Weights of a small GPT-style language model, trained from scratch on English Wikipedia: 11 layers.
Each number is 128 + 24 x the weight over its row's rms, rounded and kept within 0 to 255. Layers, rows and columns count from 0. The size above them is the row's rms in percent of the matrix's.

# layer 2 MLP up, 1024x256, rms 0.0536, rows 512-515, columns 0-255
size [113 103  54 121]
[[129 123  72 107 134  91 132 167  94 148 123 119 128 131 139 121  94 156 136 121 109 138 115 124 150 120 146 156  86 118 139  92 131  92 160 140 140 141 136 133  75 127 136 109 152 165 135 172  76 128  87 100 166 127 127 138 151 142 125  70 160  94 139 127 108 132 153 134 116 143 154 109 113 139 129  86 145 139 136 146 101 130  96 194 122 153 126 179  74 129 134  67 116 117 129 136 128 150  77 136 154 146 138 124 103 110 139 124 114  79 127 113  98 153 113 142 145 133 152 151 137 140 109 103  85 104 154 133 132 130 112 134 136 125 147  75  81 127 129 141 130 101 103 103 128 121 133 105  94 136 103 153 122 130 114 115 127 125 118 124 154 129 144 142 127 164 124 145 122 131 156 133 119  95 118 124 123  96 130 154 131 117 131  98 167 131 158 104  91  66 117 116 108 117 113  91 126 118 118 118 139 168  84 113  79  86 149 100 115 157 143 139 113 132 105 141 179 122 108 145 162 110 107 126  66  98 138 133 102 130 110 125 133 122 126 126 165 135 155 118 147 100 166 123 125  89 188  99 168 133 115 123  98 183 115  98]
 [140 138  95 116 121 104 132 185  80 150 120 133 139 134 128 153 136 144 122 126 108 110 134 127 156 115 115 135  96 113 128  94 134  87 144 143 115 161 141 150  88 119 120 124 145 148 149 131  73 129  78 122 173 118 128 115 136 145 146 101 118  79 122 106 111 143 133 167 134 142 148 117 117 151 118 117 132 122 103 135 109 145 103 197 133 139 122 171  97 117 143  62 101 116 112 124 140 130  93 124 138 180 139 155 101 123 128 130 118  94 122 117 105 139 121 113 139 116 182 159 126 152 134 109  87 103 127  93 132 119 109 134 155 117 127  71  87 121 149 125 170 111 114  94 118 112 144 104  89 143 114 162 110 121 111 103 130 138 104 119 184 135 153 135 119 172 127 121 107 101 144 111 107  82  98 111 104 116 142 155 125 116 135 111 170 151 165 113 100  92 151 116  86  99 119 111 134 134 118 101 105 179 105 116  66  79 132 143 117 168 119 144 113 117  89 146 171 146 115 130 145 127 126 153  91 124 121 120  88 143 114 140 144 129 130 127 163 141 173 127 172 106 155 157 125 107 163 105 154  88 119 118  87 178 124 111]
 [ 91 114 144 114 102 169 116 167 159  95 118  83 188 144 138  81 124 200 154 157 153 122  89 114  85 127 133 122 117 142 146  98 106 117 169 146 136 176 137 137 118 155 110 119 149 152 118  93 111 131 144 148 104 169 100 158 153 143 149 123 110 114 112 149 152 118 121 157 145 139 155 200 112 120 113 109 154  91 112 139 128  99 119 138 102 138  97 148 162 122 174 114 154 151 191 132 111  88 122  91 165 133  99 176 124 121 144  86 106 112 143 143 140 124 144 127 152 127 139 158  87  91 145 119  96 140 159 101 122 132 137  98 161 105 118 112  93 141 140 153 143 147 118 126 144 135 110 118 134 114 117 156 101 104 155 100 130 127  96 116 155 137 148 145 126 142 115 102 117 143 118 117 129  73 135 112 115 137 127 139 154 100 173 130 125 120 127 135  74 157 140 155 100 133 131 109 141 111 109  87 133 119 138 114 173 129 113 185 100 124 162 151 196 133 143 129 148 149 141 129 123 100 117 113  70 149 135 114 102 172 113 127 154 140  97 146 131 144 126 144 130 138 134 156 166 115 163 131 144 120 133 120 136 119 120 137]
 [103 133  95  94 137 105 128 170 114 153 129 122 151 109 157 137 108 140 126 108 127 119 125 145 149 158 137 127 135 128 130  79 155  98 132 119 146 167 158 149 109  96 143 116 131 182 170 133  94 143  91 105 158 156 150 131 154 130 122 115 165 113 149  97 107 138 137 141 107 151 149  91 124 151 128  99 129 153 125 141  88 133 109 177 148 160 105 160 105 112 163  77  87 141 170 134 127 142  92 138 139 163 126 175 114  96 118 135 106  91 100 102 119 141 112 135 135 122 201 108 113 108 111 121 102  94 172 102 143 121  76 112 169 106 125  82  96 140 124 162 141  99 103 121  87 138 126  93 105  90  93 166 120 127 136 124 136 150 130 132 159 131 130 131 132 142 130 138 119 138 131 119 146  80 116 130 126 111 125 149 140 103 184 114 116 120 154 126 118  97 120 154  79 131 119 124 133 137 112 124 105 155 103 122  91  77 150 116 133 144 148 144 125 102  91 156 165 101 121 143 171 112 127 138  83 101 132 120 103 127 131 106 117 142 115 133 152 143 159 135 149  84 175 149 133  94 159 104 165 133 120 123 136 187 146  89]]
# layer 2 MLP down (transposed), 1024x256, rms 0.0293, rows 512-515, columns 0-255
size [ 55  67  56 134]
[[130 137 109 153 136 143 137 134 175 128 129 124 147  86 166 119 107 134  65 118 170 159 133 150  72 135 113 154 121 119  87 168 102 142 101 120 108 136  96 123 149 139 181 143 135 100 111 116 151 142 134 154  78 142 152 121 121 129 101 152  90 147 142 127 123 127 145 135 140 148 136 141 110 141 171 142 155  75 117 120 128 119 140  99 136  92 124 151 114 114 136 107 105  96 116 127 155  97 174 104 165 125  99 145  79 121 136 106 119 100  63 107 107 147  70 136 140 156 100 141 109  94 141 121 146 152 114 138  52 124 118 127 155 154 153 166 166 134 148 168  98 154 129 123 121 145 122 131 173 139 177 146  95 151 101 137 117 138 108 152 106 107 152 138  89 128 156 160  99 102 143 126 106 105 109 106  93 143 142 154 155 156 152 122 150 107 112  96 112 127 155 117 155 139 107 150 111 147 110 138 128 105 145 103 156 121 160 114 105  90 121 144  93  94 148 145 139 152 147 136 172 101 132 148 135 107 144 151 140 148 133 114 173 140  97  95 166 137 121 130 136 100 113 152 134 126  97 127  80 112 154 109 148  96 149 129]
 [109 141 133 127  96 139 116 163 133 127 144 130 125 120 132 164  97 118 125 149 132  87 119 134 100 103 147 114 111 124 150 150 103 116 148  77 113 107 151 116 151 121 159 162 150 107 108 147  63 154  98 124 141 160 136 149 113 124 149 139  86 145 129 107 128 175 159 115 131 155 141 111 157 122 149 107 132 126 116 124 167 158 125  71 138 147 113 132 147 127 133 152 123 105 122 145 165 145 169 127 166 141  72 110 148 132 119 108  96 151  98  63 128 154  81 134 163 135 127 118 130 122 133 137 169 131 130  85 123  85 109 142 114 119 132  98 132 119 100 169 177 116 131  96 140  99 141 127 168 134  81 141 139 101  90 138 144 149 111 168 113 127 153 122 126 116 142  98 106 145 147 153  88 118  94  97 104 128 126 182 151 151  97 123 144 136 111 169  94 168 158 104 128 126 117 122 159  83 105  65 126 135 118  96 138 115 171 154 167 109 111 152  78  87 151 129  69 107 139 132 175 108 105 129 110 129 179 153 121 144 128 142 127 132 160 121 125 172 141 148 137 130 132 124 102 130 136 149 116 154 153 103 134 120 130 118]
 [131 140 158 149 142 159 119  80 121  98 150  99 111 136 107  97 138 113 112 168 115  74 116  90 129 145 136 142 133 122 135 145 109 127  85 136 131 121 144 132 100 138  94 121 129 137 122 133 150 113  66 142 102 135 155 130 159 112 143 120 129 119 148 106 106 173 144  99 148 101 133 150 126 124 121 126  86 156  99 130 110 113 158 255 142 160 136 138 136 107 125  78 133 100 155 108 133 114 117 153 147 119 131 100 173 120 126 119 134 119 135 151 167 106 157 130 111 135  89 135 129 159 101 111  91 120  98 165 119 119 101 128 123 132 133 116 109 113 123  91 101 109 144 107 115 140  99 122 168 136 136  75 100 139 130 137 160 113 128 130 113 104 129 165 118 106 162 122 130 125 135 133 149 134 138 105 158 107 161 126 119 127 118 113 167 139  96  88 163 154 144 138 125 142  94 133 118 180 139 122 101 106 145 147 115 117  94 107 134 157 126  88 208 124 129 123 134 129 130 123 102 162 126 134  86 120 138 128 140 112 118 140 128 126 125 130 169 129 102 168 149 109 116 135 130 123 139 128 138 104  96 120 144 128 156 143]
 [127 143 136 166 122 125 141 131 105 148 142 158 133  97  96 116 102 137  99 151 113 170 177 109 140 151 142 177 159 101 127 138 144 140 180  74 112 119 144 160 125 174 131  86 138 153 137 123  81 125  92 128  94 159 151 126 135  97  98 106 135 143 121 115 124 100 173 129 167 125 138 135 143 157 108 101  91 113 162 143 132 122 112  96 161 174  86 151 138 137 142 124  82 153 153 120 131 145 133 136 105 126 136 174  86 115 144 100 108 116 138 156 121 141  88 114 140 137 167 141 105  91 134 127 129 112  95 157  94 156 151 124 146  93 124  80 108 165 163 152 112 148 129  72 165 125 122  84 126  77 136 143 102 118 133 137 121 140 129 139 115 130 122 115 121 107 140 128 137 101 162 153 104 118 138 147 160 130 131 112 113 112 151 161 108  77 110 139 141 157 112 110 151 126 127 123 156 152 117 151 145 155  90 138 141  76 144 170 133  85 112 152 162 109 121 120 109 152 134 118 121 110  60 110 123 104  95 115 154 157 138 131 162  88 130 130 154 124 162 114 110 109 147 103 133  97 140 118 154  97 110 176 111 140 136  90]]